config.yaml
num_attention_heads: 4
intermediate_size: 512
vocab_size: 3119
hidden_act: "relu"
init: "normal"
optimizer: "soap_variant"
lr_head: 0.0103
max_grad_norm: 1.0
schedule: "wsd"
train_tokens: 321800000
Each number is 128 + 24 x the weight over its row's rms, rounded and kept within 0 to 255. Layers, rows and columns count from 0. Numbers have three digits each. The size before them is the row's rms in percent of the matrix's.

# layer 9 attention output (transposed), 256x256, rms 0.0874, rows 246-255, columns 128-191
096:125120151151148119152123128135100141107121139146176151081165124165142137153134116116105130103149141127110118075087093125118150143090146132159102136133123146120133112145126132136117165158117123
098:168079120099145176134104128098138111099077124118123106142086138138114102136121099145136127118142139110122067127128122112157113165117117148150138113120135082123129153147155158110109078105089127
101:143129093112125124095130127127145105084091142138127069146121165148139117081093140130135131147126136090066077111136120135125151136133113120145120125153132120154103114118133131124136129088127096
100:124143151096087154153125097108111084106104085118198146113149119163150101193171165147175121139125150165191130116123133130111127156111140090102117125112110152095095149126176120147149113141152129
096:143125128140148120149098164165106121147129151163153100122097098142105158132087118141178172096150126117065121129132112132121082141146125103090085100126121105138099101124168113119163147119140123
097:095125131154159116137129114146108145093142130150138145125144142169123100132079085135112149119126115139077126157131145193153106145110131057086122171135149113098183142170121139141182146116121111
107:123148142113139124111149108118132134130134109108128145159200168143116143114140104125089102142117142127116123139183072076136128151173142164137124170118114132155178156136137151146128138079119144
091:132136141110148113091119140190108139092104131108125161149065098157119158106150136121118134097161164110156132152136097137139105147134170094149142162134128133160117137135135138150125155095100126
102:131176100123135115118163139145166127121117141114159125116092128134093118128131128151087119099089161136170154164137105129139119170148126107114188120116118161136148080118103110149149106189135135
106:151127132117109119152137136109122102113182123128124137116107097100167106116156130149137138151152200161158099147139150125129161142108127151103122162150176105110111089173126104116099130146121106
# layer 9 attention value, 256x256, rms 0.0507, rows 247-255, columns 128-191
094:083153118075096175155173080111114129107117136124079079102139136092136113169106127115079128116147114107109139156139200156096147132138109133127111147102114140137134110144144133187099162118136119
089:101150139140150141127117133104091166161126101140115136130108111138128140134116139132170139125105136126181137166138131142151148128180144149102165088167101172189109106131109128116107109154132134
092:176117144082118095141165111140140167101152129138127098103124124137071125112120138162103110159111099154130143114133175069090131140148141147118127149119142083133165139113150081099133109133106157
096:102086142111093077101177145156157121120104091119134132132102109125122159113154133111133106128094099103165144113139121109134157060120136114097138141144111122134130114136155148137211155149169145
093:110131155130129134109185159130129126146128107150098146153140096123096101147137137118114163116112142087127144158075155136116121130204159143115154107130080114146114154138154100157094129153067085
097:131129145142135151130153132140179126109198111120107121144129142136175154118086145167188136125152124178124129123101130149126125147143095138180136140159116167139127131146094097130145080142106143
087:114155165143162098100120191091145115142159113143124152093167119119177097134141146131150164084128116175130115147122113123118096116097121147121155078107103116150122100111116137148146125111123143
100:113106159076066148145161161138112123118118138088094118074138104134125123102154140144167096112158140157127157117111125103111101127127133150126087166113132113112118121138118136148126112082132151
091:143100147136131165139114174119124148156125110182098115137141178117126118137158123067113169156135129094134122128163133109154107127151151172164100130082142127101154121106088113137110132109128143
# layer 9 MLP up, 512x256, rms 0.112, rows 0-97, columns 128-191
077:153152103148174120138136145102106124138123154132118134093131090116110051087139079154123117099127150150176113148136135154126156146094098114166123098160143129114150110110073126152127092099127116
101:176114117141130114127121130132186150123136115134120097103115121127128113143151109111102146163159155125101097121153123108101104117149100143128110116120119123164171130092087079121134107124152129
104:138130093115140173125101114131114088156089137142136128127162098166135133127155096156200136133087122105141109146165148136120117084094121130138130183132153146139124130131147148088116096152111159
110:168107085115100105082117089104123140122152180118145143107129120142089147097084098113130085159104163066127097097102148160155123121136103101130130140094151154146133128115124091133100097126143152
099:121131145154138138147117117092109161140155128089133126108136089126093105139121107110139136127127089101132130162108173092126094158097124136101130113148114104078072115169114163149165113167146131
104:146131132153112114122130124162142111155134134141167160139130087120135129110169134137147098098137114099126173123155108173136118165090111092126092098132171136189133155155130138098117114155130121
072:119137205147112162133117151160120114149144170136108111171117091116109162153150101150143122106117098132121121144119139122118119094106121148187117143148096147092123105144158111119113168098135126
099:120148143107144115127135119163121148114143117105125166147112126166135150122153164150093139046135105128136125107120135139125146108155121173116166144074151104174148140149080091106156129159146130
112:103133128145132144146131148124100100132139110166118123132150153097140110147126110134127136154127155110143113119183102210141117177134117126133126097112132153174114120130135104093134133144107152
109:126113142118149114127132108128115140101097128189114126148121143095127141126113129124094141123141104081154100106168067134137174125114155118101151083115113158151134155130125141145111124153129101
112:132084124091138086120146134158101118142105089126125119095140127152138130100157133131120157079108121132105098131124154139123117140135161149136110115125159129122155128136128123125093134148126167
104:159186150108130166091143137144106110120131123113134134115140106119126151133159134111155135149151103169189124145143137151092137136125151071159109126115096140164142150098155123119097085097144120
114:103127106168116098128161154122089124093124168139108129123102110134146148160108107103095153093154133116141136110142143197132115139169138093105123129146098148109140110146095165129135139142160071
092:168163143099123088135148096142105129064111116158117135142100082121121085145111115122119137157139131141119172114155136100107117111101151118126158117130158100116140103104124122108151076131092183
098:159109148104114108109104186118126100136158132134133123201109102129131134119125131136142113089121094137122107107123171133108125163102123068160137162149137125149141149115096126122088125112112092
105:138170133115140123115152112142119110118122150085111143136097114149140146128094130142115117114120090156138120124152107122126120124066059128148158136172156144118157114124088118105103142107127137
106:134174133090117113134095170141158124130100133114134135072144128153129112148122196152148138116176092122135096123147101126122134143148113100101143139136124103161142114134159119091069100141119154
105:153170194112185154136125150132116101095134106133129118115121113150111151116165135159144130129121073094141099128126121133122137124164098114107115133141120123165138186139109185139076126168150164
110:148124108081136115106141096122094123128130125154081165176102091127107118115138132132135107103108144104159166149044140091141098124135113123152182148128119140143143140081150129131128141116117131
109:164095123142139166153153167106160161075083134136086171116110105134101102163097136124100094131132152136109174146166135115117128148141069115140162120107152136091124143072150141127109112122178115
102:112155146156121159132115144168132092161112133104143172145079104160124110110137096154093150115118121094168122139131134116132121144105114152086115143094107119118072092130124132072158120180130121
108:133126111092099107127142142161121127115140072133154127129127120168097155127060093108116119148115129126173129164152132126153104180127112112108175105103125148139164140163144105109126089073124164
074:135170114110133133132164124164136117094128186129140159130137158153130133110099084151125179126123100128105088131128093125147131143130073096105125155111118140123092111116109124147103112163138143
117:139138137164105113095125174128137159117141156115117157160161130132132112143148137145158123122113151125109102140132082115124137136115107043132107113124147167139115114114090116067101186149138133
101:139165161087138112135100130105133134138117142128115101128140085094125113152140136129100160096154098101119116138121098126135125115112156124110136119099123115143107163164109129109125112157137142
094:144091102121131115136095117125110094139122162133130086089165121124092142130153103125120099166139123101155145073116117132159159117099118113079092127143116159086156168104120108126129124119098148
107:094113151138139151159128101156127110166111151157110140163141112099146177098111092107115149115130115129089139108132111116140147114071119091156122139099119123087079092142119147136114172111119062
101:150171113127109126159148139097106133123132133107137130157135105129150153113089106127164141172132107099127136143104125094093122140119054094160134128106117158133173091142121152172110139124131108
102:152151171130111123087145118107109108094126101125145134143125138119167148145148122121123137217135122136104145106113105124096091167129150125117125114145129139169109133154125103075146163134142153
089:080114118123122112130076158152129134088145111097116115131132137123089169128096084094125148124177096110124147132148147176137129117091094097157108147124083066147154142120156168136138105151148144
075:143127122145138114094128127105125122137121110115111102141147127107131140140174110140121104114145119151113122129156154172107129097140152115112120124143139118173081113146201156133154074124136146
108:147131103112135089109104141138110132110137102146089129155138116126145124148173139129170141145151135092108177127113135129136164164175092128123114112107092106081137133134106101111139116126094121
102:102106181146066095108095142165153133119124082131120137180104121156097168078116119185095117132124142098122107105094146137131121114100127077140165109139143097167087141116096135127083140149115114
107:174165151116157117147146134095109131136109122164155108103137110122193170107170086077100123143127153138099140141155117138136127165133163119096124108160101113135140098103122130118130132173161112
099:148105143116174130158108106153170113113091171108065148122119147136156130131105092119109173147122125072097102129136120196151109144124115125137143116145121116156118097113080153155140137130095158
075:155148142103093137139129146129115138125130091147111168082162107106135158103097127170087148132170136110151111118114113134129102147123102126106068121157139154120110157129173113163112174120137124
098:142133129090142137141134090187115140109141111122084098103156073130110161092130119117135089108113121118110134164162135161099126083116136091111110122121106135083131166069105117137112116113114063
111:160089071144140149103149106117170109110136173138122143126094138172134133122126151169116098134134158119126138113091089136106143129111117124097083148117119126142142167136143166094094102110100103
069:136108099142153081109164150120136067116161080107148129172129152118120127124164117157164157150102119127116107130104132061114092119180124133128183166134111147120114110162113156153098102144087162
092:117153158151183158062098132167143138140104124143102131119108130104154134159126112144162113112085148071114140113147164097152158164127146081110105139191123118111102072141129118107130134172111176
097:110152121100153135156117165167061184125139106110127141110110127121127131120145122138128144132152100117142142130137115158151116111145101097157163177103122095119097100103140081078116128142146119
096:137135172120108143127134141108155122109109153159134131126176146138112112083119128153100153082135111137115091148149118142112114100137135141121079157124125130116129162156126128105071102113146090
109:130143142139132113107131103138118119162149134102120155132067159085130155115100155144175106108102124164146133135134089149078098130091079122124114135117188126144158108154160110122149117110121136
098:096128150127112097159111149123120160128085125122116124139120125141095166134124108152113138105141142155090142116127116129117137129180146112098117084127144120094080100180108093111130125130122121
105:114115135091131136134165117142098140141156122128145121150126123139131148131074173137144129167122070157115121100156093109123170130134113124106146115084161125113136111123189118112102130064072104
110:138129136132113170119132144109129127117114131115127121145133070153129149068148197135130109149159119155155111176110153110110101168144164107105097090115098175116092121109118101159117130201115071
110:124171143128126151121129108121092115135081146121148161110096126106132146117132127175100111125117137174111142116148136167110159070108160055144168119142143138146131133143093109106087140157153142
105:075140125099124149128143100167163148152156132117097151117112105156167142132131164130161066109116150092082128134133143129134082100165166104129114144117186109124115155152119135138131136136100123
072:106118107166144145113075122115048107140119092141126089098138122152101096128143071141085102112128141130157097134131115121129127160138103109121113119139150177125126130108141115117112159141114120
107:119163131119134085118169130135123111141141152144131121127126154125094137125139144173134103132086102095115149079129108095098095198146142136150174150137118131125080098173100151126115107154149111
092:144054133120137118077135114149095105109122080109119077098110136164128132138102136112129085179112132107140150070118134182125111143117123098134160107131176117111100128114118085126069104135135114
074:156118150124138113108155148107154106110091105129171123143129131165132164137147123115113176154100134134104103119137136108129120093140126091151158135129113120141121135126145137115097159130118122
102:147146119150121132120149114142114148119127096127073115140129149149135134169143097116148125139119106117168085099103101141093065137142113096180159083152131158101116184130137126146143124109110135
095:112120211146129152162134122159145162144138162093107139066143083115108117143131134154140124127122150086141114110134122143139145123085128137121153103149170097117115156141117152079113146116129097
106:137116126135137148146152142087141133113168127126109115140104123116130122178116121130108149124134143123123135172098153142061069143166110138116124089130142111184106076102180165099160163110104138
098:150117077137143119115110093155113110147137102158143130093090106118162129134132102119104143134135135138117085144129121128098092109130119152140122156149100171132166158146058109104140132101119128
085:134094167137107165141156134146159087131101133117171151145129123119113132150124139099139097115150162120159111142105134090095143159118115115157125116102157128149092139135115130176162152115116131
092:161152104111141138119123129138109120133162108108113117115123125143092146137136093105098115131144124110150098123135161135131126169139155106133147080130078167119131140135143122136076107097159138
100:127140122122098119144125106161153135120094112136159109152117095096127129124132139134101138145144078149107100197145162156120124138140099161144139097115110128096092154149107142124095150122120144
090:120119143147107154141119140119143131147121138149103132173157118155121124114139100139147106126087158134120108112117134080140114106120129169105119128100126134130135145131163186116091142116092109
090:089121146123101126127107139148136119119086126135102088087111144129107139138120117102143161136127125096140150126176143146139157105112082086179140067152133139094101130099149102153145135134127139
110:124173110077122124110152131155099137132115170106163114120138139117098156141144139123116088151134109082117130083143130126144158136119118111096120123122114111129080163134084085140135154141157134
109:148135176100138104107136147127136147165132149136117140142128107120100132127128129149083119136141119137092106171128081140141076103144118126079142100185105128143114205122152124146077080122114118
110:104128139191143164122134101153179123127070123138095159158117094102139158112125152119131139111068104144133122101150101114126120130127138127082114143129124123121125133120118135134099173133136157
099:077144116104133161119149155131118122080125110117156139135108118122106119120131106154122136129130115102133127137144146112122143149160124136150144121127132141159120134128086119087084081070110167
090:138130115099134119107135171135157086136073107128097161142114107096149113099163133086075150099129137121118093105108100123150122138140029118160115140140128116091125086123098125110100133136150089
095:120093121211168147149174169120122131154153146131146162119054093173115124134141131137085127149156122170120132150171112085127107131098164131122150138149082157180123111116140133132116149101128102
101:120130117103132147132065110103174109107108141111154130160116155166128157161134118101132109134133132151147127130152134156133131123123139080130144080105128102115139156119138108166145119101111142
107:079131097120144118104125187127130140105096113135142147125134136119123134142139113118150120123109145087111119136140115086105125145159111123119120099107155135152147142085137134139163171109102101
115:087142080114138125119186123130114112134161151127120146079117153099096126146131153111107069148117181130151099088129071112130104160144162117121094133166147116124154156129137118188090124175158136
104:132132148109110139111167086153116129119110117098121121119124144158100139143154116126162110163144093137150128185111127167117122167110080155152111142113106111141135136141120126113103129131080112
103:097133094109187129125140112137119128138169133117067134161118125102118139129126097078122151099128108075099158165144142147123134127135115133077130121154102126121081116161135158131113161170115145
101:141136107128155103104086168111137115147106135103121144124139109122149148126172146134151174154140160126135159135155141156146113131158140095124121117169149140111104089093172127155125147158119104
091:118135130106105118093157128129123149112112150077118122119155073106153133124134116172111096115123114202149162108139176145147124159138100116112109112098157121116130156118132101156137157186109128
102:152132140122126153106139149148145135135095125159113140094123094122117130136134142134111158114153105147165169157143129138115126165102086102098105134133160122099115141117070121136053079116133115
097:131131106126115169139200140170080109095104132115172126124149142117129112121102116120149145158120142128102156114128127139144090110160110138180162109126139129183165105135167137174132124116166135
103:121147112137133152163159131170121114115120134146140129139081141176119113143162133112133118136126156115159140125119114159102086171161145111179091160139107128135143129113133142095125104146135135
104:142123092069086177129095150158122141102170125141122168134133150133133187128119125128120113095135106178124123081161136120134123102199098133121100113121113127145125114141132115095108095168122120
087:135130157158151130118132161129113128111105116134117119106111151120124138105119129120095135138145159095108145127161101185134112106106090156099111146127112086144132157163094126118131140126130106
100:129130127143122126130150104136146158125103152101130116142123138121130142078162114123096084156150140115124104118159140150089132075151151156163149114082102122137132166125117175113099126083182112
096:102096151148186110115152115110131154149149140181141150129137127136128139162119151149163133113143115151112114149156151164130132129101133095159175134111135116109165115166082158160134135118134118
108:142149132134131134156145137121106162137117144101101160120101144147099133144159108084145120171150148120128109124154134118142142137104110119127101148131134121116092143118153136126164151126098131
098:093136160146187144152108112127126118165134136138137067115145112137152148128121124129119132167162116137099148114101102095107084158090128124163082156128120136113156121135155131174150150105079126
109:131146148117148118134132142120086130108084146102137151142149109173114120110091156139161098149065145142091153103150140134129140123142120088133141147174086117162128091135110124124162156139168162
105:153134105125148116118147128133171138130140090149135101177154089132113133093110110130107131156126150121123112132130168125119148138146110136106131139114119156160109144146084129107078119122154117
095:161082120081139146089113130085118081152130110132156131178130109129119126177116142121169117103122145133114149114113109129134131167118131142125091149160130139177153107109143137157112101116135122
106:098137170131085129099117152078144168132102107076133132139126116109097147156101146157123118148101136135167122109128156124108121113140139122136108140109117119118176143164111150130134163116122091
092:101158135117111125120137141155122112213119159119077130124111141136129165129119109101133124138127147095109098087087101150111114131093127084154156148133112136102150164135172092141150101150149086
100:131110126101146174135156100126132147162130121132133103127137128109104110110151110147093122156081200057127109152135171156139129146138102115150165126144086118122098112139122103124157098076154102
087:118146110119152082140137109128108124104092131122113087174133129124101107129124102130121084136095164072146159116152119081116111132142125083121137109129088140098120145152158124132124161147138116
112:109108165113101136120112113123131107162107146119140125149179121149138167157147139098143118148159112111135138132180098127112122159152105121150099130094114110122124126117135113136093093160148117
096:130131130138100143106140091153075096155084125098094111102119136098078127126130131114107075081121084133124158088117115137125139162142111154116128125109100148086161151152154104092120111105166134
106:153145107095102146154145089176173143153100135127137120106108083108115128130139112073151118124144066136155123168137145154124124122089126151146133128126127108125074175120107146151139071151145147
110:087111167080124125121149140128112152128124074122103145097149174164121177166140169145141108110120139144085131094142115111100124144162158165131119128168135121110148134149110113149158123091075163
092:162146119102182148099097116137119138152170132132112151148140121100130148129104167177143123142096171093121146125108111138089138131177136124115117126124154161177134078098137116111124137131147138
104:142158072148155165097162105140117160149138148132128056124155138150072154122147138125149098135087100069076182148099109121171145118131142081110130122106128124138165093132153111153110118120123112
100:112133134125125134131134122159164112157103141119111124120140145118127125091132125154166170164123118148128159139130156161122151119120106133109106112118114103144152136150131139117120169140139124
109:143121105111108112138173191133136141140146118120102165132118141145084127119073105132131131170119094179144108162096121133112153166131094122117129156127144153140145128137075143142127143115156127
# layer 9 MLP down (transposed), 512x256, rms 0.102, rows 0-96, columns 128-191
069:124111103065135152150163174129080132147120118161109114122135087089108142140137138114157097119129166152142119124140176131172128152132147136134161122133144103122117136115103120127160105163142128
102:084112119124111120135129141148129151126110118135116143132116174086148104119122145120178159127095134111085096163124137155133107173175089147179138092093124107140123075137130114113145109076137092
129:070118133135101115158153182122130183122090109152177109137122116141123137140157141125166114139153122117099149089135151097103101142108159137119144179104165145101152108164138127100127118093138106
112:127116110176159123123088137110111124110137111155108126127145119080164151163146113098127100147114161111131121110142187134152137143145112139129115144095090155095121090111111172158101141148109154
094:093104144151121108162132112139106090135160134105107124099099132126151127127129125145087082127125090133146160179115085135159104108134149193163158118075126146094108095137115115144138138151156141
097:124140129086105125161132151166124116113138134108158126096174139117121147132150119096122099170168083136119081099153098124119119144133097121151126131125163093146120129114109141103153148132136123
062:128101114127129154111132127104116103163125120142103145127084108158102115110105152112104103115128156143137096115130107087120112146114140126116140123124118092146170124107113125133140133127112096
091:142128146108158098160137103162130131125192142145157094144135085146124104142175146129121137167127103158105131136075122147156147145124098109155161185154105115125151144104121116164143135109122120
106:117125139128114148122108188108129152151138132158138151153143142055088130118121100121160106166131154149103132114128106138154103123149123164157087137118141096093104135173108122126098136182130155
106:074080093143170122101155140121117140110119144116081137167104144175119103126143120098143078138142105135148142121086127144124131160099140103130146142149139152153128130145145122117113113093133099
111:114138098095102135112157112169107118127121139116131113088128136140110119130181126147085123128130100154144195097118112127072129107167128129165118158168129135156114106118152116130142124070132128
106:139125151167158117133122067133150114167114110129161143169083155177161132105153174124122157104115093130118109180170097137151115195106096109151165141080134133113158109130108111125128125119117135
117:138158093154154141112123112127119114138146121131160136117127143130135135165119157131144137130133117112106124070117127138146099153071093130151098161117121154150134163152134104115130109141112056
081:134099124124103174108159128131101178158123162081135124109098093130117126068129126147092146120131129104120118147134091147136123112124135129148105135118121103108150121169114182135123108145156122
097:118135097160130144097143089114140142113101151142119096184140117124139133104144151115107140132120072154107146160098129123163136188155085189120073142139122163155136137118115138144089143120169141
105:104133135127131155145158103171111157121093156079082094153150116152122148135145138150108138122143150130109147089063121138111158099153127136110151103135102184104094093094101140114112125098131165
106:137107113121172115186120137130149153120131155146142116109146153092125157109117080084090124146106121134137152176134134103134149087143157124130167202125136144130144154155116136143152097126089102
111:191112158123152152075109116123122091118154094107124149155118090097079126156173164145104151100113150114089102107134126160132112120131128145073126130113155128095170118120124135154159119122137143
118:138183147134119133176130149120153104140107139113114140141119116085158129111116114159101150144123124129151141122135119133098142102149123135124098119073153060069149137165111127157171180109083125
111:107149153126146095122125094124131139121155144126123150131139083176104114150165166138117121113096140101075118107142117144107123134132133126140171113114125138115092100135155117100122107111171092
099:062121114096135135113102176072106119130119149124124137121127149119141117140154165150128090089118137125131084065120156100126137141147117151118136077125106105132155122153134108159130103157112137
107:150098138131144140107109140106156124121138162132193172091136142110097126091159098157111135145124103134142119124176176150139151096152123096107103143130137164120146120143114140080131148174121128
063:118109106124146116142138154158127121161118141158095134145109101133115142139112159126121108120121161143136162110136128211132119128130143125146131135151147089143137115174118047114157101163129115
121:131133119111152135114174143127155085111094120119121115127135148158124152159113117153125123124106103147131090164130165127165114125157114072124110124131090110139151102122110122116186105105131139
095:148132157110142117142090112117136125136129066092132191141144110107141145093127133079140105104150127131114108140087135093131149155100109111169132141140127145106157109084135136129127118097069125
097:105167091129125140131135134146142192104138163150124116107137149074127133117115133096139163079089073159086161154149093157101115148113134148105125146120135128102159123107153131132094135150145164
118:108116150140126126145139142092141124114116122150109107166104110138163121113150136142146163120129112095078117138113110153153186181171143132139090158097115123122206098110165163104128134140160168
096:162070151155107130098156089144108143145138130123116101166153156138123131118132133119142158110148124154097196148128119135102071123140134116097136158147141110151114116103104092105149142128157111
098:077142109124143133143097105110163172104162130146105124102177122105152096178112120110123086115089134134091158110129126154144106120182134099094129122071126132171141089134112123146143163137113142
084:103105142135149130147133139159124143124129087150153154122144137113161137131130161156165127109137106121146154136145137116140102108135131160123128137100116131175132119130141102120135060140176109
070:107127102122164131161107111128129137093115145161107117137119151128131096126097150137114095099149136121130115125156139141098121163133164097171118116124138110175158110112068138153154116147103124
065:121137126141073140173095150111152139156148125113141124106178128125153119158172106144103114134125107115118140133128164145137135098201099119144163114144121152104101079106148123137169086085117123
100:086139100160058095124138141125147154145122146127147193138095129151131127114095113150163146123174117098119145141145143148147142142107115144157114146154103125128125111087093134154123136114098155
114:187149105125172111136135119084125096148178113116124129107099124124149101136120107104128149115121083170119138147129112162165122194105131111136119119121074136120168154184177129085094142129157120
087:160122102135131098139146143134126152154133093106177096137180117102125118125144140122138154111126129080104147152124116124091163140154134126115137164132133113110118129124181127135175093135174149
073:178099113145117129151110113117113151161093158167138105128125130108139106143098154096099155130117129135153144153123146147192151119124081095106138148105088093141137119124145141116134201111114124
108:139149131149092133169139155125131151084118137134137107124069147132161147119116103097096100135101174139166123110148112145138125119142123103094149140104131133136090119107137137126133160125141135
110:121129136082143161139140105184142145107106126152139165121117111120114149102137131132108144127119122113120132108156112155135098136120135157112126124137120135120084126156148109137128111148094185
059:115156126059122144134142152143141095137097142128108145152088123147100124150129144094114097106096148150067149164128136095119107135105120128136110123118150139201148162147130104100096138128126105
095:117095104122165127117138131149129171123083106114108123099088116168148131102137133134136092127100159112133133111109094082136100116132142162100139134147114163119162116172124110189108123131190160
101:166177163092114146137135119108127135166117189135106155179143131103129086182165142139094097141128114147123094070155100139150175088127097120086085142139140115140138119090127149107120172105124129
094:137127112134138137129109146112157114119160116072125103112105127146098177130121098129061097135134076109141168120128134154150107077129175126131148120103111172076169141160088082109116150119154150
126:144095150114102128089123156097139155136103142098116089107111129147102144131149113101125145174164109146169152083125121159167133121118092100162123133107121143160129134121121146146096127139157095
097:105117132159118134094159100140100151150100135133167162129120138121145075111141112147132100178146140138147126144142105090125118145102128125129121103179123163140164150151099109135117069124171157
105:110116115154106120106152092140135139092146064143130143097150093085133101113111103170117069123121137140084163159128131106128113085140062167104117108138112138112118122147116105146143148122150114
110:108110142087107063140129120172158117116101115083159113130126057117117105139153122071061115151084120152142132094143127129111070118125153122114099138140106129144130116139119124109148137118108142
125:143132072119127159095158138117112139136108166168124095100170122159140109133108114137117191120135109130161130145130092100116113140105126139113117131125141148070159145172127116140101123137138133
110:156070173156155123107113127110109125134135132135113156101134142106138133103167119134102075153118141165101116112149122105133101098150148094140141148177130156154117162137116117128119122116106103
057:119142096121159137129111126149119096144116150125118139123097116126095140133101153098154094119074108128132115166131149099117096136141137096122096156118095126165176125107112134113155094103156142
107:125105128144125120134132166112119122121152121104105153112118144171131145129104171157164125116146129088132119174096145150169164106142150150162133105110095131158156145093131153090126116142070162
086:140142115098143149168074091144120112121150133123168151123130094168163138144121124140167117116110129088133102163113141097120089149119135127116142143068098138128162097129210093119126108132141105
066:132101129131161134158124117146139124157106116125148154151098132128120118137107143140142079097128151111144124123160148138114107105115175147087124132137115125186118135145134145135178157172120156
092:115097115164135124117126148209106119121084127093196132136113138169114126147116085137143122084127094131106109127128092167147117132128106148148134097120135134100122132123162089135104159111126158
099:153142129129121136138114190157107122089123142097150142093106146121135113120115150156123131162102137150151140154144138138146117121150112129116115090095129124128175156192143076081078137140126153
094:138108144150156112098115082097133137092146143115141155122087123103092142156123116129134157133103119170110148121127130110086162148124166123130132180117095134101130111162157144174153132144164138
095:118114122149128131103111105122128141122126129135134094096142076143112148081154193111171116118098119101154107148175158139184100152203097144122136131127131120115082119113107110094161087138119105
078:102119149106118191078145122125129149137104125171138150121087096181133096098100134125131144109112132137141125127127155136180123123072112143124132105154137122088124160108174160130063086141113126
081:144098127117159148133076128100134112146145154121144145108167149126123122095138139136129115121153130120143134141119070125078139159083150136099163138177134131179159119078139136114092112187131126
090:123106141089138101134132139161132116125149124119148129125102163117155129114116103168109126102106123136089157130115108145165118139114145156186144103142123143113142179091167080078172087090111164
074:108093127129131116118169131104136136131143134140134115132146129117159119135142106121158115152123119149114109167125094120142154137136160129171126105132139103119124096131143160142131078162126122
094:125147104151151126104147127140077124106155186141135136115156119111084092141076194101155162119127102119147111126139166111136096124143176103131146139130134148167175092131127138137121144175115102
119:178122113144165132121144144142131131083101142157102131159106154148120112129136155123114137155102124116137114134138122140106100124117151134085139145151142133131182122138125118165129139098141167
112:173134102158140096133150094148108149133133154130136131135128119153105098079148147137141206125104130136086155148117160120097123108146136174137131150160142119122105097153103128112108154136124116
114:145112096139120157113114132119164130106110147135081090087157156101148164101149127114096149130104091123169167159148150118148148144118132062106146153115168100105127115148120120129107150152129145
069:125128146126100114102121173132158114152137151136127097110126140132162126168160117142148140104129066137133116078127137122124131124164168112135134149090099161132119135123123131111099151102090108
098:100143092175099144184177150130139186114139137143113123126079124097125136153156134124105118147122178127120127108121147152133112126133125097188134141173097142148156128120143070132134077139136098
090:109132123148154089159167117113128124113123133129113125120088128166170138094118119128108142108146116149158141153081132119132158156127135153177109157133108108085180147154064139123120134127183169
095:145108104143133133131145165096106125182158127158093129103116077172153134115130171097144120101135151118081116152121134150129113145140131121110138097100128127138116115127115097073109111102075132
101:113114103137170147092132182145120108137107102135121114152130099128120121154146163118134119113109157153082112116125112144091148111131162139153140128091155123115159142129138118125124128140171120
115:136123161127097158092157102119078148108101117105110131133124161101093125154139154166099150133126103156151146130176116145143135118125114107132120113130125161139115164104097155140082155163108126
106:117134124113127071163121159175130135144149075145134146121128176114115109099154192145140153126137124133097141112173117118090139142128174125130081185117149134105180083149122107123104145090097192
102:133137130137140109113164100098156125160111120122129108161118131192087092167170132142097116102114117123174150131165139155123098139144116131121122137142137102135110131126106147112105106137115170
098:104144147089129106166124160119150143102169132102094116129104136137130106143102149145141131123137100098092125126144119118106160102136114143152109109085137087116106066142133113125154132128119133
084:172120110119102162152085137075139111120154136118115170106090158114139129107096109132093131120103137119099096110129060134119108124151134078136156135104084129116105095144116144092118111061152153
096:112109127076121139130174136093129171120159122148139114171095105117144152132143155137105137134107109124092139140154169113093126108136184128143132129086141078120102096139100178111113127158137097
101:118143147114110151073136136130130104112129123142156135145114146123119148105125144146109135132079109126144115130132127106106139145160090140151135086155157116116110115140137117155169111158144118
090:107147159148091134105086152131139119141111125123133152132144106150099107132171100155129178094130144111130124144110141165156143148101131122145150145126140128129182134139135131124151156090110081
091:133176093112135134155116115111109121129153119083155156133151122129152124135114122141087153103136173101206126143137073132128114145123137156115109120156157100162155169137152089116140184155136109
078:100155083160139104136128098094172093190072119112146098155132131116129112130141112107125124106103121141170119114129119156098113133135124130119144107089095099145127130112114114114100118099147128
088:125110119119092084131110112124143151076151139121138153156104125097116084098117144155098098160129107101109106095187127158229158109121138107128151107115135096068111126171128131106110110124112149
096:134122125114155128169127116121090119153124141186099110154143131149116139141169178176153145151142139117103166139117134145137133144116171152130156123092142125117164127126165102102107114117088097
121:129109129151113131133182126131141160096111120124158142117118113136097096118150085102130152101139135140122089129099124144149105082149111128095090120100123130088148174146143119149112087117053128
095:146131162132111138081103128105120160131119135144136135123141146133139140152121121109123105163156190119145101123147146124164131131130151097123121113112120154149178124115148143141155111163142147
116:123122104165095171110129119113136150107167117156122138136113136170118159166118114111135093146122144094114149149124138117110157105125140122157164120145158145147178105129136129171109167096135131
115:122118129155138084085123140172132164109113107168150129145134121107107113165103147122158165126096111137119103089138136120104119129080107162101152142115142124146116134137113131173080094146128089
092:100132122146149134141166110072101124135135163179117091126131132136115135104123118081113098118170126138131145124166109133160165107089173118074120067124151145090169139150109136108117110107097150
100:112111148118113119119136131123102134109177095125132154106106098186163125182134126128111108091156129154163102144104155093150131117101090129102113129162058147140122124141165107096123158138143173
083:135128112094134144101111118134154131144144134089099132150159135130153117160159142172143132177146102122134131095118146155172154126114144123124138097110108153134134133132114126175166126113114100
080:127119139127135137148088155082143141123094128103151086121159103113124100161112167162093126165119159104136140115134095178110124072125136135103142131173117149128107090151088127118116137132128088
072:135143104119154132167149142119102158125124115148101146118088102117157160132130151112098130104155146137146172134171123102093116103123154140156118101179155090150123135126132121159133165128115129
103:154136176154174142166089140169147135138143127127143114094130109106163097121141127117132148097114134111138106155150128130107153151134089086130099121126132136111128115132119152121081130161131126
089:102152114160095137161102096148178141092105131100132106094118126118149121133093115139134162125118120150110108108133075147128090114121118137112154141107124089123117126123141070192106137103116100
106:079125127131111148143129196171125149113087153099153111128153173149113125159138114148140107134121167136142145102127133155120115116143148078144118105180175114151190205148138124108107105112097148
118:101131123112096135136127085147136164102092122122121119099081207159144098128144178114148155134142089140123091104148119096135146156090133106158130152165121116121096165104149161104126140132129149
086:145151137125149167112087140196128132083174142135115095150080113131150152125105133094130145154155110137158160127128127131112147129142155122094157077118113136124154107148118121107106121107109131
100:128142077117137098116158155136121115115136123144156138173111161132114108121128137137136125110146104110118130155114108147126124085165121114131136105116124102185112097138187145155164084154119078
084:143119116178122127170126117116176114133143096106145084124105122147152102092132103115089120185099111068128113093112128116152114107143130150141147147126107160110091113117127114143121115131124143